config.yaml
num_attention_heads: 4
head_dim: 64
intermediate_size: 1536
init: "normal"
init_std_qkv: 0.0211
init_std_up: 0.0211
beta2: 0.95
schedule: "wsd"
max_seq_len: 768
dataset: "wikipedia_en"
Each number is 200 + 40 x the weight over its row's rms, rounded and kept within 0 to 999. Layers, rows and columns count from 0. The size before them is the row's rms in percent of the matrix's.

# o: layer 5 attention output (transposed), 256x384, rms 0.152, rows 44-63, columns 288-383
# v: layer 5 attention value, 256x384, rms 0.186, rows 45-63, columns 288-383
# q: layer 5 attention query, 256x384, rms 0.195, rows 64-80, columns 288-383
# k: layer 5 attention key, 256x384, rms 0.184, rows 64-79, columns 288-383
o44,091,184,170,229,186,182,204,225,201,200,216,165,215,229,258,186,183,168,191,184,197,139,171,206,203,273,234,158,266,220,194,204,273,223,255,210,224,171,221,203,170,198,181,134,210,184,176,153,143,141,166,239,162,201,237,260,208,209,204,190,229,166,251,181,220,135,238,255,334,139,163,237,245,214,181,272,223,184,205,177,178,126,236,127,238,229,210,181,261,176,205,163,193,265,271,213,219
v45,091,199,226,250,250,287,206,236,226,218,225,160,287,224,126,180,264,230,145,302,243,166,168,182,173,198,228,267,165,197,211,166,183,131,200,118,204,158,125,210,216,202,267,211,182,224,214,219,115,119,163,192,211,159,245,209,196,151,148,133,206,229,264,181,221,241,246,217,154,187,143,217,193,201,129,190,233,245,181,247,244,307,132,187,194,175,220,215,207,155,227,194,181,236,182,223,227
o45,091,142,179,161,230,194,206,184,198,203,207,241,148,254,231,234,157,167,233,186,153,215,246,220,172,228,185,161,222,126,223,201,256,210,195,196,215,178,235,184,188,200,136,187,174,253,227,188,241,219,244,183,203,186,181,176,199,251,208,210,245,179,182,226,228,154,138,139,252,217,265,172,249,224,203,201,259,174,171,160,187,179,242,144,264,212,169,242,209,157,168,299,146,178,126,158,141
v46,095,250,119,152,142,169,129,164,187,209,234,151,148,195,224,229,192,158,206,187,181,231,231,233,174,232,178,180,220,292,240,162,218,215,199,162,154,227,280,229,171,162,216,132,191,191,132,187,266,230,131,117,229,279,140,163,222,272,188,236,222,157,152,229,118,218,136,239,219,167,221,171,160,206,227,110,162,192,265,147,166,207,184,194,222,179,189,280,214,125,206,173,217,174,168,141,205
o46,087,224,188,235,239,229,240,245,177,210,224,208,150,246,184,172,154,234,263,207,207,185,132,220,266,206,217,181,189,176,225,187,170,232,228,206,207,203,174,180,258,233,162,211,190,266,291,220,248,197,267,231,168,182,241,219,226,184,184,165,242,197,237,154,223,141,207,126,210,323,192,179,206,108,151,236,190,245,194,173,233,265,193,190,142,164,194,161,186,212,221,259,188,235,194,129,278
v47,096,150,185,180,216,213,169,121,268,158,154,205,187,286,111,193,161,111,193,228,189,226,169,215,281,153,193,209,158,229,206,228,229,162,221,198,221,138,261,184,296,192,186,205,204,155,212,204,149,266,159,224,217,193,262,214,160,234,259,171,227,199,199,151,204,238,175,248,159,200,235,136,224,189,171,232,183,248,168,207,153,229,161,120,223,207,198,96,202,226,188,212,210,181,188,188,172
o47,099,186,264,231,231,219,224,177,169,245,216,191,181,139,186,187,309,164,268,164,255,251,184,189,135,153,156,134,257,240,244,216,180,181,215,221,192,267,125,178,171,218,223,220,192,205,185,256,139,151,237,116,202,144,180,205,201,120,142,263,184,220,156,234,200,144,244,186,214,179,189,198,165,220,167,245,210,183,230,165,261,202,181,186,212,135,205,192,213,158,207,180,181,235,234,231,199
v48,098,240,191,211,225,204,231,176,144,197,183,193,255,200,239,201,297,84,200,230,212,157,220,168,148,232,171,225,128,215,205,174,234,186,152,168,227,161,251,174,253,168,244,204,204,194,213,139,163,165,277,212,258,151,187,224,259,185,159,217,158,216,246,95,244,197,186,163,227,186,227,138,244,223,232,149,133,128,192,182,173,162,210,207,202,212,183,109,242,151,208,196,199,165,127,176,220
o48,096,142,263,227,181,181,196,190,164,248,161,288,161,147,175,185,187,163,230,169,203,194,222,301,233,219,229,159,241,178,194,206,147,232,182,206,204,220,126,166,242,310,205,153,212,219,140,191,196,226,204,184,115,177,174,260,192,195,191,199,244,234,216,273,139,177,219,235,203,242,194,228,204,185,174,223,222,241,221,159,245,201,204,190,165,181,173,273,205,252,241,216,234,234,251,209,205
v49,104,184,224,263,183,308,326,226,256,219,148,201,254,202,179,199,322,189,196,197,228,118,154,226,142,229,206,202,258,150,247,133,129,202,181,191,247,194,153,216,181,216,165,266,142,225,237,120,212,170,202,213,174,233,178,186,249,203,139,142,163,228,229,151,239,178,218,202,130,174,175,158,234,197,157,199,207,201,189,215,193,144,200,156,170,210,224,170,199,251,151,151,194,214,211,221,232
o49,095,163,231,142,164,209,186,173,191,219,227,221,224,160,230,236,214,164,163,206,218,162,110,242,200,179,188,189,170,234,182,229,160,146,158,175,183,135,171,191,234,253,219,124,213,166,188,229,87,184,226,238,209,184,182,205,166,226,214,233,235,193,189,212,212,143,219,237,227,207,225,183,207,187,225,208,240,238,210,199,259,241,215,240,306,209,161,245,292,222,199,219,217,209,193,264,110
v50,103,190,184,180,222,219,227,220,130,174,177,189,233,257,227,228,236,194,216,146,282,173,226,225,163,224,216,220,245,141,182,201,138,226,199,163,255,207,193,181,133,205,142,230,221,207,182,137,133,209,207,187,270,182,74,189,228,251,150,164,267,254,155,109,252,247,174,225,194,208,197,242,241,198,232,176,195,191,176,140,207,159,230,152,191,209,234,257,157,228,182,153,263,200,188,166,242
o50,096,238,199,264,175,212,169,184,173,236,260,271,166,128,185,281,202,265,201,193,210,192,259,180,277,227,258,154,164,178,205,233,225,174,195,191,265,168,195,215,193,176,218,146,194,122,160,203,188,221,175,257,175,174,254,216,190,186,187,173,204,133,242,278,129,181,207,180,159,215,150,166,237,217,215,127,191,194,234,286,113,218,209,173,193,247,159,234,228,163,239,257,219,248,188,271,184
v51,098,254,193,276,293,245,219,234,200,114,195,176,161,222,208,126,95,123,164,171,251,220,258,177,268,157,217,207,144,242,202,227,215,207,148,200,119,198,193,184,181,152,216,171,177,207,183,187,168,176,142,172,164,239,358,218,203,253,164,192,205,189,206,254,215,210,225,138,186,159,300,182,196,212,168,227,207,167,179,135,203,256,173,212,245,186,250,187,177,172,187,248,171,279,208,175,213
o51,095,212,171,130,216,163,199,191,204,259,164,215,207,257,216,223,265,187,224,192,167,248,128,184,143,250,269,215,222,178,200,196,259,214,196,193,197,133,265,201,218,212,166,215,233,210,228,261,206,229,270,145,207,149,149,179,254,101,269,194,176,232,190,122,167,183,224,188,240,242,211,252,228,233,179,216,185,213,251,121,234,187,160,244,158,203,99,259,258,199,169,204,220,157,192,168,264
v52,094,150,256,192,262,213,52,161,154,239,155,293,200,173,178,202,220,145,201,242,240,178,237,161,217,165,149,219,227,194,268,189,249,139,238,183,211,218,209,235,214,175,210,181,173,176,185,237,248,199,220,212,156,199,200,184,230,168,247,275,181,177,175,197,144,237,208,169,261,193,163,164,202,169,171,182,209,252,166,190,270,279,223,190,212,169,160,206,208,188,163,121,157,223,137,207,144
o52,084,236,157,240,245,163,338,198,273,248,267,163,203,257,204,206,162,196,236,142,178,240,128,226,211,159,194,216,169,164,226,231,230,289,197,179,180,219,176,156,174,246,191,189,215,245,270,222,146,217,116,178,180,154,191,233,215,164,193,154,171,182,189,136,231,168,121,186,177,181,223,217,188,176,246,209,169,147,205,189,198,144,196,215,186,123,206,193,223,223,220,294,207,177,231,182,224
v53,095,184,186,111,262,306,177,207,215,231,227,181,216,194,211,183,73,133,187,245,208,231,240,217,198,97,183,245,190,183,255,238,250,153,155,179,217,200,198,213,260,237,190,191,196,129,167,217,162,142,141,178,253,136,219,183,130,182,167,246,172,217,253,221,189,194,165,159,216,227,226,145,144,195,164,207,193,227,206,141,184,248,143,216,215,154,220,233,171,164,220,238,239,205,147,178,210
o53,110,173,203,289,206,117,221,230,213,211,248,176,215,194,241,175,244,182,137,192,172,265,200,161,157,276,215,153,225,162,200,200,265,208,264,212,244,185,156,235,170,197,241,215,182,210,219,245,149,233,222,159,162,212,226,268,205,193,173,230,219,201,254,241,278,190,228,249,197,146,193,197,175,260,210,162,185,174,222,216,160,193,223,119,173,241,274,159,240,155,185,232,128,171,233,189,186
v54,099,229,168,169,136,223,175,178,196,179,186,155,236,191,236,197,259,162,216,237,206,258,255,268,202,246,167,196,226,232,150,264,229,161,231,223,200,193,285,167,269,208,209,168,313,161,242,178,168,206,222,214,191,275,194,150,161,226,198,203,195,165,219,198,159,212,142,240,133,214,224,171,220,212,87,176,216,176,204,204,216,192,230,228,212,164,196,193,190,241,168,137,190,155,197,187,225
o54,095,141,294,239,195,125,213,243,240,182,261,201,134,166,224,225,214,226,216,282,116,187,225,212,194,173,194,177,270,260,246,192,231,181,187,233,200,228,169,246,192,153,204,194,118,147,166,228,201,219,105,154,206,139,221,217,174,191,138,221,232,234,210,145,197,215,249,162,226,219,198,168,151,179,289,170,154,260,203,204,194,205,169,167,242,229,196,171,193,175,209,222,155,203,256,178,192
v55,104,266,188,168,219,172,160,172,228,249,214,167,143,147,234,208,178,198,276,187,265,166,206,224,120,255,207,227,170,142,268,287,184,264,207,178,198,144,166,228,108,275,136,153,204,177,217,202,207,147,195,155,169,177,149,181,241,266,256,117,168,131,197,230,230,236,194,133,224,228,181,192,190,283,215,217,252,167,172,227,217,232,231,216,204,224,261,229,195,208,172,278,241,215,218,222,234
o55,097,165,155,224,152,227,185,233,150,132,242,259,232,180,185,202,171,218,152,181,126,254,154,161,206,201,255,178,184,181,178,133,160,167,200,204,243,213,219,197,192,158,207,228,200,213,186,180,189,230,203,239,245,253,234,211,190,188,214,254,176,253,191,177,170,205,205,242,81,144,176,250,260,162,156,184,173,178,210,246,175,130,170,290,236,212,162,223,162,229,215,109,255,136,215,246,211
v56,090,236,175,210,193,153,261,248,249,199,248,139,241,196,158,262,210,242,199,155,183,196,181,201,132,216,263,225,220,163,188,129,161,241,209,249,174,205,188,202,171,191,142,178,228,160,191,175,204,212,165,244,249,212,165,208,269,159,208,88,189,233,206,178,213,252,186,142,176,255,143,192,231,205,125,231,110,179,147,158,190,261,153,194,99,190,203,212,221,210,188,83,252,171,186,219,200
o56,088,202,223,161,181,206,191,190,241,190,180,233,179,220,157,154,191,227,162,238,189,215,218,234,273,186,216,224,165,284,208,215,221,137,158,179,134,180,209,191,205,229,236,200,207,174,168,111,234,233,273,162,173,194,174,246,172,229,202,279,200,196,203,182,196,214,210,213,157,156,217,264,200,137,222,225,243,213,277,208,168,160,258,167,265,172,238,226,210,214,185,257,278,219,163,165,228
v57,086,146,257,224,162,122,206,156,199,121,160,262,217,152,241,217,180,260,158,169,169,185,198,193,170,273,183,196,117,144,190,173,166,251,204,134,219,202,129,133,260,239,203,206,287,202,155,218,211,213,142,161,205,226,262,214,292,106,225,217,191,225,197,216,169,218,188,244,210,226,192,149,118,262,159,251,216,241,149,209,98,226,188,159,181,169,177,227,133,350,203,245,244,288,237,159,201
o57,078,266,221,174,227,195,235,153,187,263,189,175,200,249,175,171,227,141,195,121,179,187,253,207,252,185,185,227,184,254,174,155,173,152,242,193,213,159,220,219,189,196,207,166,203,234,223,168,154,186,215,207,259,212,190,181,140,221,227,201,181,187,209,235,203,195,220,141,242,175,200,186,235,200,208,156,166,201,282,200,222,151,252,171,234,255,202,214,188,183,159,184,226,164,177,189,189
v58,091,218,194,213,184,201,270,209,228,237,207,218,241,183,186,299,313,246,242,173,263,190,152,143,194,277,223,190,285,185,189,195,124,234,188,281,267,223,235,171,238,208,195,141,166,209,239,246,223,182,211,222,261,230,160,228,315,168,142,181,219,250,174,105,250,217,123,215,169,212,112,264,253,192,170,208,163,129,163,227,226,182,230,143,195,214,158,266,205,201,157,172,286,169,154,206,204
o58,091,199,208,211,179,205,200,161,136,164,199,301,145,229,228,185,142,183,153,249,120,169,222,247,234,206,140,202,157,255,200,218,204,143,135,161,180,221,192,163,197,144,229,202,253,173,176,166,148,164,223,140,143,160,202,150,121,165,251,244,141,211,268,220,179,197,234,213,139,223,238,182,164,195,193,204,262,204,270,202,113,183,185,176,207,245,268,191,243,197,218,231,153,242,220,216,212
v59,095,166,160,263,242,188,205,197,230,196,200,148,295,211,251,203,266,181,169,238,217,132,162,174,202,161,200,198,129,139,154,157,186,213,131,218,140,165,151,180,198,174,174,182,207,147,240,147,148,144,217,265,188,231,223,274,199,168,163,193,165,220,200,200,255,249,273,135,143,91,234,145,277,226,279,186,178,164,222,199,199,293,217,179,190,250,193,205,222,220,128,110,190,202,208,230,185
o59,086,261,212,156,191,234,256,150,228,176,118,143,220,210,184,203,184,240,224,185,231,244,173,199,186,138,257,210,216,126,262,203,197,195,220,150,222,251,237,254,183,193,260,302,264,255,254,228,191,257,194,241,213,197,214,181,236,190,213,231,230,180,189,241,147,195,184,179,218,255,218,262,124,184,155,190,233,266,163,191,165,213,195,223,208,42,261,174,162,173,212,193,183,147,194,208,179
v60,103,286,215,199,178,170,285,204,208,225,258,189,214,178,165,203,317,196,185,211,192,164,197,250,231,266,237,249,226,232,211,215,171,272,187,248,237,232,196,216,194,135,125,246,231,227,199,137,213,222,198,158,272,190,125,237,219,248,239,142,237,202,188,174,193,172,198,175,139,91,219,221,255,220,167,207,199,148,180,157,228,193,257,209,132,198,179,139,159,261,212,157,230,162,202,207,259
o60,098,205,170,153,204,205,125,184,161,202,109,181,260,196,166,222,164,289,203,211,219,231,198,184,234,140,249,132,192,180,196,215,222,236,160,145,205,170,174,221,201,274,217,163,189,131,184,257,179,154,230,241,192,200,265,180,237,251,187,213,151,127,203,252,132,219,151,214,202,285,198,224,200,135,192,251,232,250,219,222,151,228,183,206,239,245,254,209,254,199,129,186,253,192,172,229,203
v61,092,209,336,246,205,283,247,190,284,174,206,186,236,192,134,169,247,198,202,166,226,220,239,220,174,216,157,202,174,208,176,226,230,273,161,217,219,155,178,153,155,228,210,201,265,250,225,202,213,142,199,261,231,158,216,221,182,252,143,194,197,248,276,183,233,202,243,254,220,204,248,212,297,197,203,181,216,202,195,200,203,174,174,180,132,194,199,136,175,261,160,153,146,204,159,242,228
o61,088,191,156,219,192,155,212,199,161,219,115,319,220,211,250,214,188,196,185,236,137,142,182,215,160,187,185,220,164,193,189,209,237,130,215,204,192,175,266,236,271,165,217,187,170,179,149,216,183,256,277,129,228,233,189,147,233,213,257,242,150,168,117,200,211,124,174,162,221,223,159,203,162,188,198,151,145,182,205,105,245,166,303,264,223,242,169,277,266,114,207,239,216,227,242,188,211
v62,095,230,229,223,252,183,151,240,138,189,251,159,184,145,142,200,267,210,189,166,201,250,193,211,123,198,172,136,238,188,220,179,175,242,213,250,197,257,218,243,162,226,194,260,218,190,135,159,287,244,205,139,221,183,148,145,175,264,141,160,235,202,147,230,184,171,109,215,157,206,169,246,186,166,258,186,172,163,212,160,150,127,237,189,211,178,178,162,215,117,288,199,225,208,228,211,145
o62,088,270,200,141,168,162,245,115,171,193,145,255,222,249,180,269,168,174,185,240,217,152,253,232,240,261,273,195,157,197,214,239,197,152,241,139,254,156,219,187,212,125,217,216,171,189,227,248,159,229,166,223,208,213,158,130,228,213,197,200,137,208,246,211,228,210,205,206,249,226,250,148,195,218,173,172,283,212,175,258,177,174,213,171,197,217,218,274,245,195,129,191,199,209,140,204,248
v63,098,247,271,235,219,108,238,257,236,190,211,178,193,203,225,195,245,225,182,247,177,217,253,167,180,187,237,225,213,224,155,166,175,179,204,204,162,212,242,224,234,236,257,176,215,164,166,163,177,204,180,167,279,196,229,222,166,186,250,243,249,250,228,262,227,202,223,161,213,190,247,155,164,176,225,121,192,145,269,172,142,204,175,180,293,143,123,199,215,212,185,140,253,229,217,164,168
o63,087,194,128,217,224,212,199,223,103,269,240,253,216,241,222,195,260,246,173,189,256,179,198,224,209,231,205,212,219,180,170,236,250,264,269,184,171,181,137,252,163,212,171,187,220,237,237,203,253,232,222,221,135,194,194,150,179,174,198,170,182,225,157,170,211,154,144,144,199,235,209,232,213,193,222,203,190,244,121,177,197,180,192,161,160,229,216,141,180,153,117,213,136,198,172,209,263
q64,121,174,229,166,236,149,251,152,151,236,202,218,231,216,196,182,176,221,187,225,189,169,274,208,189,224,184,218,261,279,241,229,182,238,231,170,174,232,190,138,291,111,209,165,142,188,164,263,213,203,137,253,194,140,184,203,216,139,205,161,210,184,114,205,120,91,118,254,208,158,261,193,225,164,186,185,176,119,173,173,177,156,211,202,178,219,174,180,247,174,187,289,212,157,191,170,208
k64,101,188,77,171,192,135,153,223,263,198,212,180,219,251,196,245,150,207,212,198,125,114,173,222,210,163,221,176,261,206,212,237,207,185,203,205,203,142,239,207,189,210,181,250,206,193,260,204,247,212,162,201,219,252,205,186,183,215,196,173,242,221,170,264,208,231,207,210,226,200,221,198,202,207,152,180,197,213,162,157,185,187,198,237,200,242,122,229,304,196,202,185,174,190,197,213,151
q65,091,173,155,183,197,184,141,150,201,247,208,251,133,207,217,219,166,231,193,193,197,201,186,236,143,199,177,166,150,179,191,123,160,281,191,115,184,148,197,130,220,252,181,193,215,115,220,253,207,185,191,195,230,186,129,140,175,259,149,185,273,227,222,214,244,213,170,234,189,154,165,172,192,243,230,237,184,175,255,248,178,158,218,273,209,205,228,256,134,205,152,207,163,210,164,193,167
k65,082,207,173,190,145,201,166,212,158,187,294,217,292,144,252,258,172,215,165,214,182,257,149,296,259,218,240,188,252,98,190,264,192,217,239,128,231,240,176,278,224,210,248,165,199,187,157,180,146,181,180,197,233,221,172,168,199,204,142,175,291,200,165,202,175,201,158,210,206,222,174,158,181,225,175,124,189,203,181,199,144,244,240,218,168,237,187,243,178,156,211,196,207,274,292,201,176
q66,081,104,217,202,139,122,207,144,196,182,255,244,252,231,223,159,226,258,207,283,217,170,198,184,149,198,166,213,207,191,282,132,209,185,201,174,236,177,228,200,219,288,180,197,230,232,220,174,152,286,252,231,222,227,124,266,206,282,194,177,227,202,166,212,249,154,227,194,219,247,242,200,233,239,293,178,204,198,244,248,190,174,182,215,204,195,223,169,150,181,202,200,166,191,153,198,247
k66,066,194,278,193,190,187,243,168,222,245,288,216,265,252,162,177,161,180,187,232,250,145,245,228,291,135,188,203,279,259,218,150,193,166,216,235,190,179,181,231,201,220,164,185,222,182,278,156,202,249,207,195,218,182,236,213,153,233,225,201,219,164,234,180,178,191,182,191,144,183,218,145,194,182,170,71,213,210,264,187,134,195,197,182,168,270,163,188,238,225,186,218,189,211,136,212,211
q67,099,192,194,284,196,214,183,198,213,146,241,172,202,151,179,234,133,154,191,223,222,181,189,174,140,240,172,176,256,273,270,233,231,162,215,238,173,199,187,180,240,135,167,170,161,218,157,163,229,166,205,225,150,195,163,180,295,308,248,217,224,214,218,228,152,159,174,245,184,246,220,240,271,211,198,230,124,164,203,251,221,165,166,209,245,176,109,94,196,300,135,134,173,149,158,205,149
k67,097,120,261,216,235,223,254,177,187,198,157,273,151,172,163,155,164,253,155,233,191,201,290,255,287,169,181,244,222,231,247,184,139,253,163,186,194,195,185,187,188,198,280,215,229,181,176,161,222,129,195,169,228,206,195,180,224,215,199,202,165,251,145,208,182,199,235,227,240,174,239,214,153,165,227,197,170,191,217,221,239,208,134,205,216,212,274,194,217,221,239,253,197,233,183,100,170
q68,105,111,157,176,175,172,211,202,203,229,175,195,241,206,249,128,173,226,199,212,232,163,192,207,211,229,243,158,166,165,115,162,215,158,220,181,252,178,209,218,221,191,187,239,152,264,194,103,181,226,215,273,203,212,249,201,206,182,107,199,155,238,211,260,271,104,176,177,253,187,190,265,199,184,225,178,168,248,246,179,156,180,121,170,232,174,272,245,132,116,178,218,199,166,129,183,222
k68,158,274,159,219,173,225,224,255,176,187,249,223,184,251,167,206,185,228,254,285,231,184,149,156,191,193,288,235,176,123,283,246,212,204,182,201,173,212,218,212,186,179,178,266,198,205,153,203,222,214,185,211,179,228,188,221,188,170,158,186,165,143,180,200,265,87,165,198,192,234,177,212,265,213,188,214,249,243,205,259,211,311,197,198,231,98,238,228,215,250,178,199,223,260,191,206,301
q69,086,201,202,269,179,272,157,184,248,141,228,158,191,140,123,302,201,211,153,164,204,231,207,200,227,145,276,199,192,204,228,166,187,221,192,209,193,219,173,282,173,246,220,226,217,225,229,208,172,85,225,122,226,197,191,169,190,295,179,276,217,142,246,252,161,241,192,145,225,208,171,154,171,217,173,217,243,186,218,298,179,248,221,185,132,220,160,209,228,170,148,159,161,163,232,207,151
k69,091,139,255,246,191,187,144,202,166,212,124,222,133,137,235,203,165,251,189,214,176,254,238,251,242,245,184,144,207,194,175,276,151,142,214,223,213,228,178,176,194,177,204,184,187,119,93,307,163,182,214,258,157,158,194,230,141,211,149,201,205,216,196,266,189,206,202,153,261,209,157,180,175,191,305,200,171,173,153,216,230,215,220,146,255,210,211,142,217,197,220,230,213,165,269,175,197
q70,123,179,172,139,236,177,147,132,177,213,157,219,165,152,163,253,231,228,183,203,202,129,166,189,202,231,174,223,188,231,183,140,222,231,242,140,211,208,152,181,219,225,243,152,237,232,198,233,204,197,203,193,171,184,122,202,112,169,140,208,170,225,195,259,248,181,181,210,192,256,243,197,225,164,206,177,173,211,218,213,164,208,239,211,237,241,235,246,274,287,156,149,221,231,90,233,203
k70,124,155,154,180,158,248,154,230,232,186,287,196,234,226,224,204,178,194,239,220,179,232,144,202,209,167,160,227,303,127,266,230,144,183,234,201,239,226,194,183,215,219,279,197,190,210,178,256,236,165,231,160,240,218,232,206,160,230,113,166,252,236,170,186,185,188,217,199,233,238,166,184,187,184,203,186,209,203,199,156,198,230,224,200,178,165,202,235,155,246,215,192,187,209,244,279,257
q71,116,195,173,227,117,153,191,207,241,175,207,262,147,157,280,209,153,213,136,214,205,144,219,255,203,126,199,209,190,301,135,177,218,193,128,218,245,189,257,242,174,178,218,180,237,216,236,171,193,187,180,170,191,204,191,209,208,181,120,188,237,209,176,154,175,137,242,197,188,179,191,135,214,187,240,172,222,198,270,180,172,200,138,134,179,187,176,197,263,169,199,223,178,226,241,212,217
k71,118,163,231,194,226,189,248,206,220,143,191,144,151,262,256,201,197,161,201,226,198,222,210,195,208,178,227,168,239,184,216,181,146,254,178,266,251,190,160,214,149,167,162,233,253,130,204,245,178,203,180,188,184,163,217,156,198,195,207,154,202,158,320,197,175,151,145,213,127,135,156,233,192,240,220,197,199,200,199,153,208,207,189,217,226,257,174,199,235,216,254,231,210,204,193,252,173
q72,111,143,211,192,231,271,200,151,240,162,171,167,176,171,216,202,126,113,214,205,248,201,201,198,242,192,192,149,216,225,223,220,188,225,238,180,261,238,258,201,209,197,153,169,259,151,137,148,174,243,124,82,145,284,214,141,195,234,239,220,205,211,161,183,171,139,203,215,154,176,244,223,253,243,193,220,259,184,194,157,175,159,211,168,111,184,258,198,246,211,137,208,209,173,317,238,168
k72,107,204,199,221,248,186,203,227,182,191,141,137,199,242,165,128,168,187,273,202,228,190,246,171,214,224,194,198,191,220,213,296,171,160,236,170,187,194,186,183,236,233,197,156,207,238,161,234,211,286,195,177,282,181,202,214,172,164,156,207,178,224,184,238,287,209,178,196,121,234,196,170,247,266,184,207,201,177,240,210,201,243,197,265,126,147,208,225,239,218,194,212,205,239,243,184,256
q73,085,214,129,109,211,112,231,192,215,306,93,198,150,206,242,150,199,223,209,226,241,191,211,233,240,219,165,227,204,183,226,192,175,154,213,124,219,232,165,164,203,185,248,233,292,208,234,253,175,239,197,244,155,259,281,239,213,128,154,194,187,189,236,264,240,119,174,148,209,168,223,196,145,256,161,200,159,239,185,185,127,237,232,211,223,217,231,247,208,210,188,183,240,183,130,141,182
k73,077,196,271,102,171,153,121,225,231,185,229,139,221,188,188,203,218,212,246,174,143,234,133,216,168,130,148,180,215,193,161,213,197,217,189,278,208,204,168,103,206,240,181,159,219,294,226,161,222,285,242,245,208,190,207,241,294,175,180,191,204,226,197,178,188,177,242,243,187,222,219,178,211,204,151,234,226,177,266,161,227,180,136,190,147,193,112,180,168,221,183,127,283,122,212,237,230
q74,071,279,158,183,202,172,198,206,213,160,200,197,163,202,218,170,226,186,282,246,183,233,212,144,154,166,188,246,181,256,128,311,275,193,227,201,144,174,240,159,263,215,214,160,210,130,201,228,190,169,122,163,214,188,201,169,192,113,187,166,225,293,223,120,182,197,265,223,116,179,228,232,239,137,236,207,179,200,245,159,188,188,198,198,229,205,269,217,220,221,262,203,202,156,209,330,204
k74,064,160,171,169,189,225,192,265,239,176,214,166,182,190,161,188,254,173,235,172,164,229,225,161,166,205,168,216,187,249,229,169,242,176,138,173,195,180,219,156,227,173,217,156,176,253,172,134,207,228,149,154,243,172,215,211,226,194,172,235,232,233,213,198,168,169,195,250,157,205,117,206,215,226,192,219,142,192,188,196,251,193,210,215,53,162,207,202,152,260,215,215,204,183,98,188,250
q75,071,220,183,239,160,263,196,182,269,167,209,205,168,175,60,245,252,238,221,300,302,149,219,140,195,166,286,213,232,249,176,122,133,291,200,179,128,205,268,235,189,173,200,241,279,156,201,263,211,187,163,73,158,153,165,135,228,266,190,212,241,163,185,233,178,188,252,130,193,256,231,182,219,138,214,210,222,200,229,142,181,199,148,158,185,165,208,222,182,223,172,160,226,224,248,159,203
k75,079,208,139,197,210,196,199,161,164,181,171,296,181,103,221,144,176,201,140,216,213,190,207,202,179,191,207,157,166,182,219,143,183,250,210,204,222,275,204,190,227,200,280,165,175,134,107,252,157,115,167,199,187,180,223,172,219,164,150,211,187,261,196,187,242,149,254,149,226,194,150,234,214,132,284,230,194,227,243,250,250,246,201,227,308,192,315,254,172,228,248,197,263,242,306,184,217
q76,102,167,202,251,225,201,159,284,194,190,213,132,161,169,146,225,238,143,145,215,205,170,156,227,211,212,163,197,231,283,209,139,203,148,213,229,181,245,231,205,189,154,269,172,231,223,190,138,226,196,230,191,163,249,195,179,172,166,141,193,173,182,150,275,113,123,219,191,237,199,198,238,270,200,137,238,197,194,120,252,144,184,241,177,123,185,134,115,211,232,169,190,172,229,170,257,165
k76,123,164,225,212,293,267,184,171,212,230,169,196,166,159,217,188,286,178,218,222,193,152,229,159,203,196,169,152,231,272,206,178,131,260,219,174,167,227,191,170,193,217,196,224,321,178,191,240,203,218,178,195,142,210,169,232,162,167,198,174,164,173,121,223,169,229,223,131,210,244,188,170,96,173,183,187,184,230,255,223,209,215,175,216,241,173,216,203,208,191,269,214,168,261,232,196,217
q77,106,138,195,211,191,257,174,161,231,167,250,185,149,213,186,177,216,166,157,200,209,237,150,255,222,169,171,192,200,214,212,233,158,178,157,135,185,176,218,198,184,153,175,184,225,151,183,234,153,190,215,176,195,127,234,226,269,173,277,259,272,173,232,209,227,176,227,224,199,178,212,243,206,271,195,199,200,227,179,210,249,230,178,185,208,162,147,86,180,221,213,161,165,185,229,213,132
k77,108,165,248,217,211,170,198,225,210,265,166,214,179,125,181,76,232,175,149,213,152,227,243,246,193,188,212,121,200,229,179,147,265,227,156,229,246,195,123,179,143,175,169,157,157,200,246,251,193,218,175,203,225,116,170,195,266,177,160,213,193,142,207,214,212,211,152,148,185,226,246,232,165,171,224,232,179,199,210,277,234,137,186,195,249,223,254,173,217,168,206,270,206,208,219,155,221
q78,110,195,245,139,148,238,236,140,175,247,212,221,269,228,228,195,199,223,134,207,185,175,243,229,194,246,99,159,135,200,201,218,156,178,202,233,226,150,203,190,185,223,169,187,194,166,230,203,201,175,235,184,314,128,220,161,181,225,245,148,169,173,271,300,306,205,210,274,287,196,186,160,119,213,255,244,242,201,204,272,204,165,186,248,198,229,243,167,167,237,168,240,162,167,231,127,224
k78,142,186,222,205,155,222,247,234,159,162,234,236,230,131,141,206,197,251,172,157,197,184,145,272,254,193,248,208,181,156,152,159,213,203,197,209,226,216,153,278,239,313,174,153,212,167,187,193,138,135,206,211,214,184,65,154,243,180,185,211,257,228,171,221,274,201,124,258,160,206,155,155,229,231,222,174,226,202,248,211,213,241,162,235,188,218,219,183,174,208,273,158,254,230,220,160,201
q79,078,220,226,200,235,222,195,244,142,203,197,177,194,173,206,163,203,114,135,124,106,216,208,235,204,259,164,161,220,176,226,238,184,169,151,224,195,214,178,191,160,205,237,149,169,229,199,157,209,140,188,231,242,181,179,255,222,180,186,144,148,219,183,187,167,143,201,248,245,191,168,194,195,162,178,242,181,106,133,244,289,205,225,238,202,258,172,153,190,200,221,295,204,194,237,147,221
k79,090,172,272,235,208,247,173,198,198,239,173,171,215,184,235,206,259,219,177,157,193,184,255,170,278,106,162,240,218,241,102,223,164,182,158,183,184,201,192,186,130,239,130,212,256,159,285,222,232,183,189,198,149,291,222,200,184,255,232,217,169,192,151,223,168,262,129,210,164,134,269,190,161,171,223,240,179,164,184,206,184,161,134,204,216,256,159,150,210,224,208,253,124,218,205,156,169
q80,072,141,180,174,217,206,213,181,170,224,85,254,244,255,230,160,166,258,195,214,120,235,204,195,178,213,181,182,226,137,184,172,195,257,251,106,277,194,149,187,198,175,200,156,198,231,238,183,248,245,245,229,153,294,203,219,169,140,163,183,172,213,187,197,214,238,169,161,288,231,208,189,229,211,168,166,239,215,101,194,233,285,270,169,98,229,232,222,255,273,141,253,182,257,191,173,249